python train.py --d_mlp=3072 --vocab_size=8192 --parallel_block=false --init_std_qkv=0.0273 --init_std_o=0.0 --init_std_down=0.0 --optimizer="muon_variant" --lr=0.000909 --final_lr_fraction=0.0 --doc_mask=true
Each number is 500 + 25 x the weight over its row's rms, rounded and kept within 0 to 999. Layers, rows and columns count from 0. Numbers have three digits each. The size before them is the row's rms in percent of the matrix's.

# up: layer 5 MLP up, 3072x768, rms 0.0309, rows 872-897, columns 528-575
# down: layer 5 MLP down (transposed), 3072x768, rms 0.0486, rows 872-897, columns 528-575
up872 101:525498531494530528505449540516507485488525446461503555500496486465503506543483496511519484458504523441487489494483462463473493488499470514477479
down872 098:499528451537471464515534474445530477507572472502528486530508501515474527533518494503481525507515454505459483505468488467518499448509552524501524
up873 100:515532517493520542540536526477478509518542515475516529504499503567503500480495462471513466483472493539493510484535523468515471527505450511470499
down873 103:490489522496492509457499512496549470537507499494510534542532518487552470487514459485493470504488462466461496493485495544521464464458496532527447
up874 104:516489505524497525462483453519471493486478473498528480497501472522499525472461486497524528489443509522489483512540492483462484554526489526483510
down874 098:500500463498500476453507496492524466495498498553508462511466428556498480482561497502493485500518498472499537511485525511510490523489498450494541
up875 102:501503513494532464497498515451468495503510502482465474503524524505484473491478499511511494524492477502501501501486486514516511553488495478473496
down875 099:451500482488499493532529562522500494485512518544487482533483487488469528500514511528504476480484500533512501488545563489471459499513545496508486
up876 100:483512456509527545493487528465514472533445541544482504491484534491469519494497495517492499596482487502537526462531468498495500505479533493508488
down876 100:482473499469467475511518508482498534522513548499506482562486502505453503476480523470468473514517500518537519532498457530520508514451472488499481
up877 109:516526472530509504486502456455525539495517527502508511522533486466448515494493476507488472538500500458434489480522474488479514530490478480562491
down877 109:491434468512539477492455494489520540469500515477516516505502469493489501486540485560481473436526559501474509495503479507543453499503438477494493
up878 095:473506486460498538531485467484472496512513540465520499469472506487449528500498540526477503532532539480504478479520494463491449479502538508478472
down878 101:513487470480503494472526538499481508496501499493501499480492437479500458546480483429476524510451515466487491522476460530494479505483497501491548
up879 110:501471556468528510539535505522475465490489491507501498472501513521534496476528428542534486518459471479533510493479486503478493489470493514496526
down879 107:513567481469484473482485546504519518463513537472535481499483510474550465505498519512507462470524488518520487460535550476525502494444505503480488
up880 102:477509526524527474467503480484471462511547495468518536496464476455476475529520457492470541474527521500538524463529509469526515525532487495537487
down880 101:445530440468481510535523522490514482472484460550472513500486543491466456487477522513506491483490510501521483496552469512515494512489516492533459
up881 102:521495486497476515477470507533512487441495490499476463519446487496464507504519452480553502504511518465495485466513535454527513537494487507465537
down881 103:484465531555493484478532518518487512446458488484512471497498483474529523509485528496518488526548501479516470504508562493507506505458494485555519
up882 099:499534483488457489552456471474515517473501523494504519510505529544515473490510534479475487525538485491455487482513458501464545485540526488472451
down882 097:505493507517489473524527505504491513516563479502488479459514493454503492457475493496478515500501514461519564526514513504532521496487516471477539
up883 104:490539497481505484479484525507500488505512515561505470495454484455501515487493505517498497527511518463478513497490502520490501497507518497480481
down883 101:487532501483511511469509483506527559510524520487530516499491492525483479516502446485498524522515460518437520523505474477459461509510471537542494
up884 103:505501504523502529521510469468544488514465488498490517525510535493509493526510547540503485512462538457497509514500547507504501505530552477521530
down884 101:484503476475515484498507559494503466532475536509489477522464487531445454527508487526467510464530482514515497435467472514512549506510503488517509
up885 101:507531511515492467509521491516480512556488487471518518463480519502482511517526484534492520548504488524481440487465546515532489485516554512485467
down885 102:481516535494497476561517534503535464513478498468501472496510500490487514523500442516532504487496512529526529501500512522490512516492513521506464
up886 103:500531518497543486482437503499497516494452478455533510533505450436457489545482484517479510528496500480514504536509472530522484504467487500545519
down886 099:503508520488535479457486500522518468477514502456498505540505482503532485522535478494495533492529499523468545463477528522489504495502501525512511
up887 098:499480510502489501540546504477479468515527492474477527445523461491493514502512510474473502486507475486484523487543516505504485514515480494504477
down887 101:531529495499526540498539526537467482510497479490475473477497487498503515524492530509506485467476518497508524511471537487501519468511495482484505
up888 103:503501491521494524483514516521509499518487509493495502460512490503519517492540471487529445505490527487467545473491460522465496495483493504447503
down888 099:516535443440486479476487523485510488499498483510481527495497478491493540465505508510497497424507524533516529494462514523489498459489486477472437
up889 097:494534508519437547516491456518476498533507442478497517470511488559512470477522492515484475507452501510477487541525523507479506533480481483500509
down889 097:518512498461501471512497523548518475447537492519470523504482547464510522505530527463536497483516510493521516490543434498468524467524510457467467
up890 099:528499460487523556518482483489484500519476499517488492491525500502471502459507485535518478475558557497493470523485521484485515468509497492491505
down890 106:503483468496501517512506492485512475481489506542540467499500499491459471487513518485486475486576472524491444498461523474477466495527458502511479
up891 100:491491516508498499551509488483508537488487516495526506510487528484501500528503518484504476497526502476486470533508507511504522455484503504518487
down891 098:467492555500463527463511487482507461524508488500517505484443425465534549478534491518514487463574469554552513466523529521529505487544497491510472
up892 097:470497502500480522500502494489485526524474483512530489471478510485490490500485480542470479537480473478506512496500485459478486477504562511436465
down892 098:555505520473505500534490529548522513497512458493476480499493510481495484512476481529523492529574538468509510533497501510473551467509510506475466
up893 103:465521493451534524547455542493522473502496463467521499459472476524518466500484463478478482497497476517495468477486494530524468521502490517500444
down893 104:480480496486472457516567506507510481490492459516476513491505456493512463483511516498507500470504502506487490549508536477529469486522498495504514
up894 107:467495483497497519520474493526424497489453467519502474500484500482523526420524441534554502526475509507515502513475485521519451494484520557525498
down894 096:505486529502491482498506494485511468528509499472513529479484473484531476507477505511501476499507548530524510522509501501509495498508520461505488
up895 103:489534497536479534509451462498542501467494485506495549547549472461504501500472475514479519485551504542505487486530462486520489496469564476494488
down895 099:501485505437515503475464506494466443496530483499473546450523522497489494509503522471481490534512488512528496546491496485509483520503464468505507
up896 100:444485447494510489501486506484517471530491485473470536472456523511426519470515536497510514540526483476494477451509471514515560533500531502514474
down896 097:497494499507475487494506516423492482546519476537518502517488501490497473495472501490538520531493513541522471450470533535500480511530512502511459
up897 100:547504537448478522496520519536511507466506521507517524511511500517468490515477538431504496514551492507505449477516465492481454535489524499525479
down897 101:519456500561541468482534503525471509494499463510507501511506471522528465495488472506484509505466473575525488481475484477555495498505490523500528